config.toml
n_kv_head = 4
d_mlp = 2048
activation = "squared_relu"
tie_embeddings = "early"
extras = ["some layers without attention", "local attention windows", "gated attention", "exclusive self-attention", "value embeddings", "hashed n-gram embeddings", "a smear gate", "an embedding shortcut", "learned residual scales", "skips across layers", "capped logits"]
init_std_qkv = 0.0456
init_std_o = 0.00806
lr = 0.00114
warmup_steps = 209
steps = 9937
Each number is 50 + 15 x the weight over its row's rms, rounded and kept within 0 to 99. Layers, rows and columns count from 0. The size before them is the row's rms in percent of the matrix's.

# layer 13 MLP up, 2048x256, rms 0.0777, rows 1511-1538, columns 128-255
100:52 53 29 25 57 91 43 70 68 21 57 39 44 69 46 67 45 59 54 68 65 39 41 83 68 48 55 13 73 67 34 65 38 50 50 53 24 42 44 52 60 60 69 38 22 66 56 60 49 73 61 42 43 56 47 77 31 31 45 23 66 58 81 56 31 60 43 28 48 55 50 54 33 55 75 46 53 32 46 67 45 60 35 60 44 79 85 70 56 48 72 46 55 39 42 78 34 61 35 13 63 73 49 36 55 06 51 74 28 60 52 61 48 40 56 60 54 29 80 56 49 51 46 54 37 73 47 27
032:62 42 44 47 54 74 48 44 36 41 29 20 47 69 29 64 83 55 59 54 49 50 62 48 44 47 70 51 48 64 39 50 43 55 38 62 49 42 52 48 99 48 82 46 65 50 51 32 32 58 37 45 49 44 59 49 67 32 71 50 43 54 52 66 53 41 38 67 47 43 51 70 57 46 35 54 51 46 18 59 39 51 54 51 72 77 63 44 53 33 62 52 27 52 46 58 34 94 48 00 55 59 51 50 41 41 39 64 52 50 50 62 59 30 28 50 42 55 41 51 46 49 24 66 42 38 61 49
100:76 56 52 63 75 66 58 47 33 47 66 32 29 83 52 64 55 73 82 19 50 71 34 90 53 51 70 16 49 49 29 46 55 50 43 77 36 51 63 42 31 25 47 51 56 46 41 92 61 57 56 53 61 41 71 41 57 58 39 17 76 43 32 39 38 52 57 62 47 69 61 65 49 30 42 50 32 39 56 44 55 39 43 45 62 37 51 25 30 45 32 60 68 43 41 39 68 56 65 03 62 49 40 57 34 74 28 15 77 66 69 71 54 35 49 33 46 48 41 69 60 47 15 42 52 58 28 65
091:55 49 58 29 48 65 49 44 23 62 48 50 70 49 69 35 85 65 52 64 55 82 79 57 42 45 42 65 54 59 22 38 64 32 32 19 40 55 54 54 52 95 40 65 45 55 52 43 29 56 33 44 37 69 44 67 76 52 52 48 58 65 65 31 53 60 45 25 48 61 55 49 56 41 32 75 38 43 60 61 16 87 70 50 53 47 35 47 08 67 60 26 48 70 58 47 41 76 38 14 31 51 57 36 49 34 37 65 54 42 36 33 56 44 59 35 46 56 32 58 63 62 55 33 56 63 81 54
097:75 46 40 66 55 47 45 73 39 21 58 35 57 68 49 64 84 61 63 75 46 48 63 79 58 73 54 32 60 62 38 33 63 67 63 29 58 33 52 49 41 59 42 50 45 44 30 42 56 36 31 80 67 78 56 29 42 69 40 52 70 53 47 46 66 72 41 42 34 60 54 36 40 50 56 76 35 45 60 41 62 50 42 71 42 38 33 57 30 66 92 40 58 65 51 66 62 52 57 50 58 48 40 53 61 43 47 31 59 45 16 31 54 33 56 28 11 43 53 46 45 42 53 60 62 52 51 67
078:52 78 51 50 54 78 18 38 29 51 59 45 55 53 65 29 38 73 69 38 71 84 62 29 49 50 59 40 48 63 43 70 39 41 37 42 45 58 47 64 57 34 35 42 82 70 63 34 53 68 37 66 56 43 38 39 51 28 53 46 55 63 51 51 54 47 44 68 61 68 35 26 70 51 44 48 21 16 18 52 71 59 62 53 71 69 28 43 48 57 65 50 50 40 56 69 65 28 66 45 47 55 56 62 29 68 76 47 44 29 56 69 31 30 63 52 42 54 44 59 33 45 53 47 36 40 83 50
098:35 67 42 66 78 53 33 43 59 56 67 37 57 65 60 71 41 67 43 38 53 63 53 25 47 51 43 46 32 55 37 27 30 58 61 49 62 52 43 25 55 50 69 65 47 55 61 16 60 65 33 23 75 62 66 29 65 46 66 63 33 42 63 63 50 58 45 64 57 57 31 41 64 52 71 34 15 42 63 66 55 41 46 61 38 60 52 75 34 63 33 49 25 36 80 48 50 66 37 24 34 43 57 60 57 70 59 39 52 37 38 67 58 49 18 53 57 25 41 54 47 59 62 52 37 65 61 43
092:67 63 62 40 40 70 47 46 42 44 74 37 51 57 59 31 42 39 53 39 49 48 32 35 53 62 79 55 41 51 34 74 81 38 51 61 54 43 40 50 44 60 58 54 31 58 52 49 78 40 31 30 48 47 62 83 58 55 64 56 45 80 36 59 44 49 52 50 63 61 65 57 58 55 73 34 60 44 51 56 42 68 39 54 36 76 58 54 61 37 50 25 63 43 41 46 36 52 53 42 60 46 62 52 58 69 66 36 63 46 38 17 63 79 52 50 51 67 44 39 61 61 41 50 86 33 35 91
107:41 60 66 55 87 60 52 52 50 46 53 37 38 68 36 50 21 42 42 48 61 44 21 53 37 30 66 33 37 58 50 64 44 76 52 66 18 34 39 53 42 56 46 88 38 30 51 51 68 68 32 71 48 57 57 62 44 36 24 75 53 60 64 54 22 45 57 47 49 39 40 50 31 42 46 47 41 66 47 57 50 39 54 50 46 55 54 45 59 66 83 48 52 71 56 31 47 83 84 51 51 21 89 59 41 48 35 60 36 69 53 66 53 51 46 62 66 59 22 44 45 42 57 36 65 46 40 45
108:42 52 69 75 58 63 56 33 54 47 35 40 51 57 58 60 45 30 50 33 58 55 47 64 28 20 59 44 75 48 41 61 31 43 67 54 49 56 30 11 65 50 49 45 69 53 52 47 29 37 47 45 56 44 49 57 36 21 63 56 60 36 73 25 22 32 63 53 55 30 35 53 52 74 26 47 23 66 56 14 53 26 44 60 62 49 32 64 43 64 75 48 48 48 69 51 70 84 62 31 51 69 41 38 22 64 89 37 36 73 36 60 26 31 29 44 50 49 46 23 53 52 45 43 86 66 44 46
102:47 39 44 36 65 33 47 26 56 37 63 49 21 53 49 40 54 58 46 49 38 46 32 67 39 56 28 42 52 48 00 36 47 56 39 51 43 54 49 29 53 58 49 48 62 51 53 60 56 71 38 72 64 55 65 43 36 35 43 53 37 64 56 34 56 35 56 46 45 65 45 39 64 56 40 53 41 44 43 14 47 56 50 29 13 58 54 39 62 43 36 45 40 45 52 59 44 63 49 70 35 43 77 81 63 60 48 50 40 43 61 42 67 64 33 60 58 78 49 40 33 36 20 62 63 44 48 50
101:74 37 41 28 56 69 50 47 70 40 69 38 55 50 54 37 57 72 52 46 52 45 40 40 69 30 54 45 46 56 39 60 41 48 03 44 50 56 62 46 40 75 69 48 67 65 54 62 25 44 48 51 40 59 50 49 36 65 54 36 70 19 37 67 46 87 23 23 54 31 65 53 46 72 56 63 29 52 34 52 50 56 60 36 38 55 39 31 59 72 43 38 51 26 43 63 46 26 60 42 38 44 32 44 71 54 38 37 41 54 60 72 55 41 53 49 59 66 49 79 42 81 59 50 48 43 64 77
099:67 53 74 52 32 52 56 46 90 53 70 47 35 44 59 41 36 39 51 46 42 61 58 53 59 41 37 37 57 72 44 44 61 44 47 64 34 25 49 54 30 45 45 32 69 44 67 60 61 48 39 64 43 82 35 45 93 66 37 63 53 22 79 41 57 12 62 69 44 87 61 49 61 48 70 65 46 52 49 58 48 25 54 47 61 52 42 58 63 33 64 68 62 57 15 34 57 65 24 18 21 48 77 56 55 41 46 62 44 44 38 57 44 51 42 51 51 72 67 31 41 47 88 41 61 63 74 35
113:42 59 53 43 62 45 25 57 51 54 73 44 47 66 58 46 49 63 32 34 42 50 49 63 07 21 42 41 72 55 62 38 70 63 35 47 47 49 48 53 47 34 45 59 47 22 56 51 49 49 64 41 44 60 82 50 58 37 46 37 45 39 39 53 27 47 37 54 48 58 42 46 62 66 25 55 67 39 31 69 29 37 47 41 53 38 42 51 62 59 75 27 58 73 36 52 43 42 79 34 73 50 45 49 33 24 81 38 69 67 46 65 19 69 57 64 67 65 39 57 56 39 43 44 50 31 53 82
100:47 44 51 46 30 31 63 49 31 63 80 40 64 26 36 61 59 48 41 38 60 48 36 58 70 38 75 52 35 77 59 37 56 55 25 38 62 60 49 36 46 65 63 73 52 55 62 60 63 38 48 16 41 71 43 15 77 53 45 45 49 44 60 70 58 72 45 51 33 41 81 66 65 47 43 35 63 56 51 46 13 63 43 32 79 46 53 46 45 43 61 67 58 65 28 55 44 37 17 29 45 27 43 73 59 64 44 53 98 66 18 69 54 45 53 37 53 53 50 18 40 68 61 67 45 26 58 46
100:40 44 67 59 62 40 73 38 27 37 48 38 67 46 49 38 22 46 45 37 44 71 64 54 51 53 68 47 72 36 49 66 73 53 63 75 58 46 50 28 61 42 61 60 42 52 46 70 67 58 56 50 58 91 42 62 25 38 54 34 89 57 53 40 64 60 63 51 65 39 56 25 44 56 68 07 41 56 58 63 48 47 48 28 48 50 69 68 44 47 45 71 56 34 32 46 59 42 19 53 28 71 52 42 59 58 69 55 56 46 22 48 47 48 53 25 46 51 40 21 25 61 48 40 42 57 68 39
104:39 44 53 41 99 58 61 49 28 25 18 42 75 51 27 38 59 44 55 32 56 32 61 33 48 55 40 47 31 57 44 52 51 67 48 36 75 58 53 41 55 48 56 64 66 78 64 43 50 34 37 48 50 60 41 47 78 46 62 34 65 47 62 55 63 48 48 47 55 71 44 84 52 52 27 68 40 53 56 62 47 56 29 31 64 74 28 57 58 37 40 56 64 68 13 48 82 51 77 36 43 46 58 52 39 33 20 31 47 52 38 28 41 62 15 46 33 56 35 57 46 74 32 63 62 62 31 59
099:71 45 25 52 48 69 53 67 34 54 97 45 47 42 61 52 55 41 07 61 51 36 58 56 40 42 53 50 41 52 56 32 66 30 29 50 38 63 70 47 64 57 38 70 60 48 50 51 37 61 66 20 45 57 37 70 36 28 62 41 50 43 55 66 72 77 54 65 69 40 64 70 81 23 30 47 47 28 48 62 50 81 52 66 55 53 28 53 40 35 27 75 44 62 87 62 83 71 78 34 52 61 24 44 60 62 55 29 77 50 41 38 21 45 11 66 52 50 63 53 53 32 33 51 45 28 37 47
103:63 53 52 55 53 57 58 81 60 53 59 50 50 78 20 46 56 19 68 83 46 84 51 56 75 51 52 63 59 52 61 43 57 49 30 28 46 47 49 57 42 65 85 57 37 24 61 57 41 61 49 58 72 46 47 40 72 33 32 27 87 42 59 54 55 62 44 67 55 60 64 37 26 48 20 52 37 78 21 51 41 38 52 35 50 66 24 85 55 36 67 40 58 38 57 60 36 44 75 21 57 63 51 34 38 57 50 43 51 43 30 80 77 45 42 76 48 44 45 44 59 49 67 34 56 38 59 46
042:62 47 41 23 68 58 42 47 51 41 61 11 61 37 74 60 48 31 45 49 55 63 53 68 48 52 72 72 76 59 34 27 30 39 59 40 49 50 48 55 70 77 75 77 47 59 63 49 37 45 42 38 44 48 54 53 56 16 49 55 61 37 35 55 32 69 40 86 67 50 57 53 49 64 31 51 47 48 50 46 10 35 22 44 52 48 48 39 46 37 57 64 44 54 24 50 53 36 55 47 46 65 66 70 41 30 47 55 48 60 62 43 54 56 52 43 43 68 51 36 44 57 44 67 44 27 77 42
103:43 57 37 42 45 76 42 58 69 62 54 44 65 98 48 62 34 51 23 39 83 64 59 81 51 49 54 51 50 69 42 45 48 47 60 40 34 66 61 28 67 40 55 37 42 47 27 43 67 51 51 16 39 42 78 65 65 40 51 64 56 43 59 22 31 76 33 39 52 40 60 50 52 73 34 73 47 51 43 78 18 63 36 58 59 47 55 51 44 61 44 59 52 13 70 56 28 42 40 46 52 53 41 78 66 60 55 46 25 62 49 44 43 56 32 51 50 53 31 58 45 47 66 47 54 67 64 40
105:60 58 60 71 56 32 49 45 39 52 42 50 32 48 47 34 37 32 47 39 72 48 25 37 54 43 63 47 63 56 48 59 51 43 66 47 44 33 51 53 55 52 54 65 80 50 60 49 09 36 75 69 41 72 58 33 62 49 43 59 47 26 46 52 58 68 43 95 62 59 34 52 66 45 56 63 58 43 27 41 30 52 76 29 74 33 43 35 46 81 39 37 41 56 31 53 77 66 69 31 53 41 39 57 69 46 39 73 37 80 54 61 56 47 52 45 38 53 26 35 37 40 57 59 41 22 27 68
101:59 67 63 22 45 59 29 33 54 55 62 40 32 53 38 47 49 34 20 49 54 58 47 45 64 35 58 62 28 45 44 23 55 41 59 37 42 41 40 62 68 35 46 55 69 59 34 41 19 57 62 57 39 56 64 39 56 57 37 78 55 51 55 74 22 61 57 68 59 48 41 27 46 57 42 89 47 33 20 73 64 32 69 59 38 45 37 36 49 43 53 43 45 53 43 61 31 50 55 73 59 67 34 56 59 24 59 54 61 62 39 37 58 40 31 31 57 33 64 54 56 73 38 82 42 37 72 63
101:39 55 74 52 41 61 47 40 27 37 78 41 31 53 45 65 49 47 27 44 50 32 47 47 38 63 51 11 31 51 51 32 20 45 45 67 65 50 49 44 46 80 48 63 49 55 57 66 58 24 60 68 61 37 41 55 38 45 75 49 56 26 16 33 71 77 40 26 71 47 54 37 45 51 43 41 45 24 33 59 67 59 61 42 46 40 56 33 36 49 56 67 56 59 62 51 73 33 52 31 59 45 82 56 45 43 51 66 89 49 24 52 53 28 42 58 42 44 48 37 68 72 32 58 37 49 41 39
100:52 51 74 37 91 47 21 35 47 50 53 45 55 74 20 45 52 47 26 67 52 61 69 62 47 41 32 35 31 52 45 54 59 40 43 25 50 45 29 51 24 82 52 51 38 35 42 71 53 60 52 60 59 36 48 82 58 54 55 47 54 26 52 45 57 54 37 40 50 51 26 79 65 47 37 47 16 48 46 25 26 47 38 54 51 67 34 52 54 45 76 46 29 46 33 44 63 35 70 52 39 50 99 52 38 55 42 50 35 36 61 50 58 47 67 65 50 29 71 40 37 22 44 64 35 38 55 61
108:49 61 53 61 44 45 57 37 46 58 65 33 80 53 46 56 49 33 65 62 68 50 61 62 21 53 59 35 84 67 51 39 55 07 51 56 65 62 48 62 45 42 62 52 46 59 51 41 44 36 37 76 47 38 60 49 77 56 57 21 50 49 24 65 57 53 62 50 58 31 61 53 28 49 50 73 40 40 62 50 65 18 66 30 45 51 49 41 47 48 30 60 73 59 83 52 40 82 59 50 62 70 59 42 27 24 85 59 37 39 45 57 61 51 28 36 44 70 68 44 51 60 34 45 39 30 36 60
096:34 49 26 41 46 43 62 53 24 22 72 41 45 78 55 46 32 59 73 27 61 51 36 31 10 58 62 59 80 40 45 40 46 15 20 38 42 62 37 67 42 53 45 62 48 36 56 59 53 50 46 53 40 43 67 81 41 30 64 64 38 71 54 43 60 56 64 45 33 50 51 49 84 60 53 51 22 30 51 60 15 86 50 56 59 59 55 65 48 49 49 55 50 48 67 42 42 53 57 42 52 30 50 69 36 34 68 50 41 53 55 43 51 36 37 42 44 58 20 75 40 77 27 43 73 33 74 64
094:53 48 31 22 40 46 46 42 40 35 41 50 69 49 35 41 47 61 46 62 52 41 46 56 65 38 50 32 53 33 44 47 49 56 17 66 61 41 59 31 65 56 63 71 72 62 45 43 14 62 70 45 75 60 46 23 42 48 48 39 53 68 57 35 40 48 63 70 75 55 44 49 35 43 48 99 47 45 46 31 58 68 49 54 52 26 85 78 43 43 54 73 22 51 57 32 60 68 28 56 57 85 61 62 60 43 36 51 68 59 33 56 24 55 26 45 14 46 58 52 39 62 36 56 48 64 54 65
# layer 13 MLP down (transposed), 2048x256, rms 0.0723, rows 1511-1537, columns 128-255
101:64 59 38 52 50 31 53 54 54 49 24 43 40 52 24 38 49 55 36 65 28 45 42 57 52 67 41 55 36 25 35 62 56 52 61 61 60 29 34 61 44 49 23 62 45 26 65 18 68 54 28 86 58 59 34 65 30 55 80 73 41 54 22 44 56 54 22 78 52 51 47 34 53 59 25 74 51 44 66 51 38 67 35 64 61 36 68 64 35 56 41 32 68 61 61 21 47 49 50 74 94 52 24 49 29 50 34 24 33 79 84 49 33 51 50 57 37 70 84 35 35 69 36 76 62 37 41 48
024:42 41 35 56 29 54 51 52 39 38 49 43 50 66 71 54 55 47 53 37 43 51 40 45 52 67 50 70 59 33 39 43 44 50 48 63 51 63 14 44 00 57 47 69 55 62 40 68 17 41 65 52 18 52 44 49 64 53 38 79 65 38 32 44 25 54 71 66 89 44 48 60 30 49 47 61 52 48 38 45 39 62 50 63 46 48 40 38 31 44 24 47 39 48 48 52 82 72 55 82 49 50 37 37 36 64 50 36 62 52 32 58 38 51 61 09 55 67 61 36 34 49 51 53 78 51 34 51
101:59 76 25 42 61 39 19 47 36 49 36 34 32 49 45 77 61 44 32 25 38 64 18 42 58 53 58 22 72 50 65 46 18 76 31 67 49 60 39 25 33 65 53 46 44 26 81 41 43 43 62 35 71 55 61 49 57 78 57 74 56 53 45 50 59 60 45 57 50 55 36 30 64 47 51 23 50 60 62 56 56 24 67 58 21 64 33 50 38 65 56 48 52 51 61 55 55 45 59 41 52 43 47 41 17 33 50 90 48 50 82 60 47 73 80 00 51 50 65 59 54 32 66 45 55 51 48 63
096:67 36 64 39 57 49 36 74 31 43 62 99 51 60 64 54 50 67 62 46 49 51 42 55 35 44 45 47 53 83 56 52 65 42 50 63 37 55 54 37 55 49 44 50 68 30 38 44 51 49 54 45 44 58 46 63 40 34 69 56 45 42 48 62 42 59 33 59 37 39 27 39 50 59 42 60 56 42 43 44 52 57 35 46 67 56 57 64 27 58 29 46 42 50 68 69 33 49 41 51 37 61 56 52 44 50 38 33 46 66 52 57 59 42 54 49 41 64 31 61 60 52 66 52 20 48 60 65
098:41 65 64 60 62 55 41 57 29 41 54 59 44 67 29 64 44 26 72 39 57 27 62 52 40 97 55 50 65 69 44 44 61 27 57 49 65 61 31 72 43 51 12 61 54 44 63 70 49 43 20 57 52 38 28 91 43 53 53 70 52 52 44 30 49 44 39 51 28 53 60 55 42 34 67 63 84 48 52 55 48 41 58 55 47 71 58 38 34 45 56 36 82 59 49 73 38 43 48 56 14 34 29 62 32 80 58 46 56 60 70 46 49 75 45 58 53 63 25 89 41 34 50 31 38 60 58 80
079:42 24 47 43 47 34 70 56 47 69 52 99 46 50 27 69 73 50 52 64 55 32 28 54 56 63 49 39 52 35 71 63 48 36 65 40 58 28 41 60 44 46 56 47 35 34 50 55 58 42 80 55 38 67 64 52 39 60 41 58 35 41 33 50 60 49 49 32 31 35 35 68 30 70 60 35 55 74 45 44 56 66 37 63 39 39 65 54 57 56 51 23 28 60 54 32 36 30 49 61 48 62 61 44 75 55 41 35 23 62 44 36 69 44 37 43 65 43 68 44 70 35 47 37 69 51 22 22
100:36 65 34 42 40 30 35 27 59 71 67 39 27 42 58 42 35 55 55 45 40 67 34 55 48 68 51 73 57 31 22 39 46 52 38 42 35 56 65 36 45 52 53 51 32 67 56 68 75 61 47 56 33 58 45 42 92 55 79 35 33 44 58 41 54 49 29 51 39 55 30 59 44 55 50 42 58 74 60 32 42 53 44 56 62 34 26 43 69 50 71 48 69 77 49 37 50 61 15 46 53 25 46 69 67 43 51 59 55 52 58 26 62 69 50 53 52 25 34 53 62 42 25 60 63 74 65 52
094:70 61 59 56 29 42 46 31 61 41 52 41 64 64 13 69 43 62 51 68 40 27 29 78 43 56 45 34 54 63 28 48 67 27 59 53 32 47 47 52 67 38 67 77 34 34 42 56 46 61 72 73 57 50 44 47 38 67 46 61 69 36 43 21 66 32 56 48 12 37 46 56 20 80 46 41 47 52 46 40 25 52 78 55 37 56 32 48 51 69 40 72 40 58 29 54 28 38 57 51 45 46 72 25 37 54 26 42 47 42 37 57 37 33 59 25 66 59 50 15 71 40 55 58 51 77 59 64
109:32 23 54 51 45 44 79 34 48 44 47 71 39 45 34 84 41 50 67 37 38 59 69 59 56 13 65 33 50 48 65 79 75 38 42 77 59 48 50 51 45 53 48 44 34 40 39 51 46 81 58 43 27 14 34 57 47 43 17 47 71 38 60 65 49 59 32 40 62 39 56 26 52 33 34 57 49 49 38 80 52 79 58 56 25 25 60 52 54 45 45 48 88 56 56 70 36 51 46 63 56 29 67 24 58 41 55 54 26 28 54 49 69 96 73 59 66 30 46 58 62 67 40 50 27 63 52 57
107:72 64 62 30 59 41 77 75 39 56 48 79 11 77 44 64 61 58 39 51 53 74 61 24 70 53 48 59 49 52 54 64 48 66 71 56 64 53 54 48 49 55 73 49 44 00 67 53 41 69 50 72 59 30 49 30 81 39 45 57 50 49 12 49 42 71 60 45 46 87 47 51 65 21 54 42 40 59 28 59 48 27 83 26 42 49 48 59 46 56 42 50 56 43 63 47 40 31 61 53 59 27 58 67 38 48 36 58 53 31 62 38 40 87 60 55 52 41 41 63 30 32 51 39 41 14 57 61
099:39 68 44 59 67 69 43 70 77 66 48 99 35 42 49 35 34 24 59 58 59 55 60 46 52 50 56 44 52 54 69 40 46 23 67 64 42 26 52 44 58 30 59 47 47 56 45 62 17 54 57 60 33 68 60 43 43 40 64 66 44 45 30 38 46 45 57 52 39 37 35 28 13 59 50 39 39 66 76 22 48 58 56 32 30 68 42 53 58 31 67 52 46 47 43 62 10 65 55 30 72 52 44 46 48 56 65 63 61 62 55 46 51 52 23 48 47 84 53 39 72 42 52 60 47 30 52 46
107:19 58 52 47 63 76 50 48 33 35 47 56 36 39 47 37 53 48 71 45 43 59 55 69 38 36 45 52 26 30 64 62 67 48 66 61 52 41 59 31 40 59 61 39 56 63 52 70 35 74 42 73 00 53 55 46 54 74 62 35 47 60 44 30 49 45 40 29 54 46 49 57 52 41 40 46 52 44 41 76 70 61 67 37 48 10 22 69 66 59 50 40 75 61 37 54 63 33 54 62 19 35 65 57 56 63 57 31 80 65 66 72 45 61 41 58 40 40 66 28 34 53 52 62 38 63 48 21
097:60 38 63 43 60 56 23 52 54 36 51 99 44 40 66 68 31 38 33 54 26 43 56 55 58 64 78 48 63 53 45 27 34 38 27 68 39 54 55 82 24 72 66 50 72 51 63 76 47 43 33 40 60 39 50 32 50 58 48 29 59 29 32 52 60 52 58 10 75 43 54 45 50 62 49 28 45 56 50 64 67 50 72 41 45 44 55 28 74 66 50 69 60 38 45 60 67 49 58 41 54 55 29 44 55 41 52 61 56 48 57 73 37 41 41 43 54 50 28 39 43 81 11 50 41 52 34 52
106:33 53 65 44 48 53 23 68 34 59 21 58 19 67 40 47 53 70 46 40 32 73 34 36 62 58 27 46 51 51 54 43 35 36 44 60 89 71 59 43 30 66 55 36 71 48 53 34 26 58 38 60 63 30 31 67 70 35 34 49 34 76 22 33 77 43 44 33 77 40 68 69 45 41 65 41 33 63 49 57 13 78 51 58 33 51 55 34 52 52 48 55 34 66 60 45 59 10 77 65 50 24 46 31 81 64 63 52 60 46 51 45 40 63 33 48 56 71 45 42 17 57 30 51 52 24 54 52
102:49 81 58 90 26 61 56 49 32 47 54 15 33 41 21 23 51 59 54 66 29 59 27 54 66 53 83 46 53 03 65 51 62 40 80 44 56 51 43 69 47 38 45 54 28 44 47 35 45 24 56 47 68 58 53 44 60 60 51 66 67 78 50 76 47 35 38 63 54 38 60 35 42 56 64 62 38 50 33 75 08 54 78 40 62 44 17 27 35 32 52 28 37 45 47 46 46 72 55 57 62 61 68 55 53 80 36 87 70 57 58 51 61 51 36 45 45 45 59 44 42 46 61 70 51 55 27 42
101:53 50 59 80 74 61 64 34 59 59 53 91 41 66 35 35 31 46 73 62 51 28 49 58 55 53 50 48 39 00 40 51 31 79 68 44 32 61 29 46 29 68 51 47 29 35 52 51 42 44 35 79 23 75 63 65 44 33 47 38 71 74 33 59 48 47 30 47 47 40 51 65 15 70 77 49 64 45 51 59 30 73 65 31 39 44 52 58 44 74 48 47 52 46 32 24 48 62 72 49 38 51 74 57 54 39 33 29 48 31 51 66 63 38 56 54 51 68 65 38 44 52 74 52 70 24 46 60
104:77 61 52 59 28 66 50 22 26 34 43 67 70 81 49 80 56 39 56 35 48 47 60 45 65 47 86 41 60 27 64 50 46 65 56 40 65 21 49 46 38 40 36 66 55 70 39 48 34 46 57 43 45 37 32 71 45 37 43 50 50 32 54 25 58 36 47 48 26 43 46 58 64 42 51 55 58 47 37 53 33 63 50 49 44 60 62 66 74 50 45 51 42 58 37 24 57 83 66 36 72 66 45 32 79 50 28 43 59 12 53 51 34 47 52 52 57 77 65 49 40 26 47 97 31 47 49 58
099:35 44 42 99 48 42 61 76 24 50 67 87 52 54 37 48 10 42 52 54 81 49 56 32 56 49 54 22 58 79 45 54 39 59 26 53 32 46 44 34 60 77 38 42 45 40 44 25 55 40 61 51 29 60 61 26 55 37 17 11 52 47 25 50 52 58 80 63 62 39 59 50 52 41 50 66 30 27 61 59 54 56 62 26 51 25 53 36 42 28 58 52 51 45 55 57 54 36 28 45 44 54 61 45 69 31 56 53 13 35 41 41 29 48 64 44 47 59 62 22 66 62 53 37 73 55 43 46
102:75 35 33 36 34 43 10 46 41 50 73 99 41 46 50 54 56 67 38 58 57 63 37 51 58 35 49 49 48 30 61 81 68 46 23 57 69 54 30 55 53 60 40 54 57 38 49 83 71 14 31 54 57 42 32 39 62 28 40 77 50 73 79 60 61 39 44 56 57 47 59 21 72 65 45 54 47 47 53 59 48 73 62 59 82 66 32 58 54 63 65 13 51 57 39 57 37 67 43 55 55 60 72 06 47 63 72 30 53 12 78 29 36 62 56 48 69 30 37 64 58 40 37 57 54 44 51 63
029:65 54 35 69 36 27 48 44 49 39 59 52 56 64 46 68 41 67 50 54 53 45 51 09 30 43 48 40 60 64 45 54 66 45 37 44 17 51 53 72 34 79 43 62 56 59 34 33 28 36 49 51 29 57 48 56 55 34 56 61 66 45 47 44 96 22 42 45 51 86 39 24 46 34 25 42 54 51 62 54 47 55 60 00 29 55 55 80 45 54 39 49 72 53 40 34 49 39 39 36 39 50 51 87 36 37 53 47 44 40 99 59 58 40 54 48 52 67 45 60 46 57 53 99 50 52 43 44
100:44 42 67 45 59 28 59 43 49 51 52 99 79 42 77 26 47 62 54 53 36 52 64 47 63 58 42 32 42 63 40 50 37 26 54 61 54 60 49 68 54 45 20 72 59 55 48 62 66 27 38 73 59 50 52 47 47 32 65 59 41 62 40 57 78 69 45 49 31 62 38 26 26 56 56 70 61 23 49 27 45 62 49 45 77 52 29 53 51 48 49 65 57 52 26 29 31 52 74 54 35 53 49 59 44 45 48 66 45 07 28 55 43 38 50 43 36 26 65 50 41 68 56 42 42 56 33 56
105:43 48 64 38 51 44 37 62 61 42 65 99 56 40 66 38 22 27 53 46 38 57 82 55 56 58 63 54 80 09 51 41 61 55 77 39 58 66 62 47 38 63 55 38 79 46 62 49 58 53 82 45 38 72 58 18 52 48 60 39 44 56 62 39 40 54 35 75 43 62 48 35 60 40 41 74 37 69 36 58 48 66 32 34 62 57 66 39 49 56 58 50 51 50 45 44 42 61 39 34 72 33 36 57 55 81 52 51 50 44 54 53 54 59 50 55 32 52 50 49 44 58 33 34 41 64 47 40
094:32 47 49 53 68 41 63 56 47 55 41 99 52 49 44 45 57 72 45 41 48 46 78 33 54 71 43 63 19 29 54 61 61 42 37 53 52 35 51 69 60 30 62 44 41 44 45 67 30 45 65 60 60 31 30 60 34 74 66 63 41 58 61 51 53 51 56 40 69 48 77 46 60 37 32 49 52 48 67 62 68 54 66 47 53 70 68 62 36 48 61 26 66 27 46 51 51 43 14 48 54 64 49 62 45 45 55 72 42 47 47 26 38 59 45 46 76 59 48 68 59 43 42 59 45 47 51 27
099:57 56 32 65 59 46 73 50 44 28 42 42 33 59 33 77 55 49 51 65 50 22 67 51 48 46 48 17 68 81 19 66 44 44 59 56 31 36 59 36 34 36 26 40 57 53 48 60 74 14 78 49 36 71 54 32 34 43 47 57 60 26 49 33 79 52 60 47 47 54 50 12 58 52 53 54 49 41 50 39 53 47 56 38 31 70 47 62 61 78 79 52 51 53 63 58 77 61 83 34 31 54 38 30 57 32 46 56 53 60 43 56 53 37 49 24 53 49 48 56 71 46 47 47 18 51 46 55
099:32 29 40 46 70 40 46 41 74 45 62 80 58 82 66 23 38 65 54 70 44 51 57 38 40 66 42 60 47 48 61 61 57 57 70 52 74 11 28 54 45 57 50 48 34 39 44 70 50 63 43 44 35 49 61 78 47 38 35 23 62 70 45 18 53 43 34 30 44 44 47 58 33 66 47 47 56 36 43 46 49 75 13 77 49 60 41 56 57 53 28 51 49 45 64 38 36 63 29 64 39 59 44 56 65 76 62 36 20 48 45 42 72 53 53 31 57 71 76 71 44 66 76 51 39 39 57 67
112:50 80 56 34 61 44 42 30 59 58 63 40 54 66 29 60 59 72 23 50 65 44 42 38 51 57 54 56 68 24 77 35 73 46 53 37 64 46 57 48 41 37 90 45 89 42 49 60 52 38 55 51 46 54 51 50 38 81 48 12 22 63 50 22 41 77 62 46 40 60 44 40 59 42 69 48 35 47 27 63 54 27 66 52 17 57 66 49 38 07 41 60 56 69 73 37 52 47 29 50 51 47 44 49 71 68 54 59 55 30 41 58 29 44 59 63 55 43 78 34 65 35 39 40 54 71 26 45
095:52 79 44 51 95 56 26 25 23 51 36 08 22 54 30 46 20 40 61 52 65 84 43 61 53 25 49 46 52 65 42 72 43 57 68 54 50 61 53 57 43 46 64 72 48 52 49 37 29 56 62 53 50 59 42 48 62 22 51 44 51 32 47 55 54 53 40 69 45 60 51 42 19 37 62 44 50 52 34 75 46 77 40 55 64 36 39 66 69 46 46 57 62 42 89 45 63 12 65 45 48 38 45 37 53 66 52 35 55 56 48 53 62 54 50 57 47 34 53 62 60 84 57 55 40 53 61 64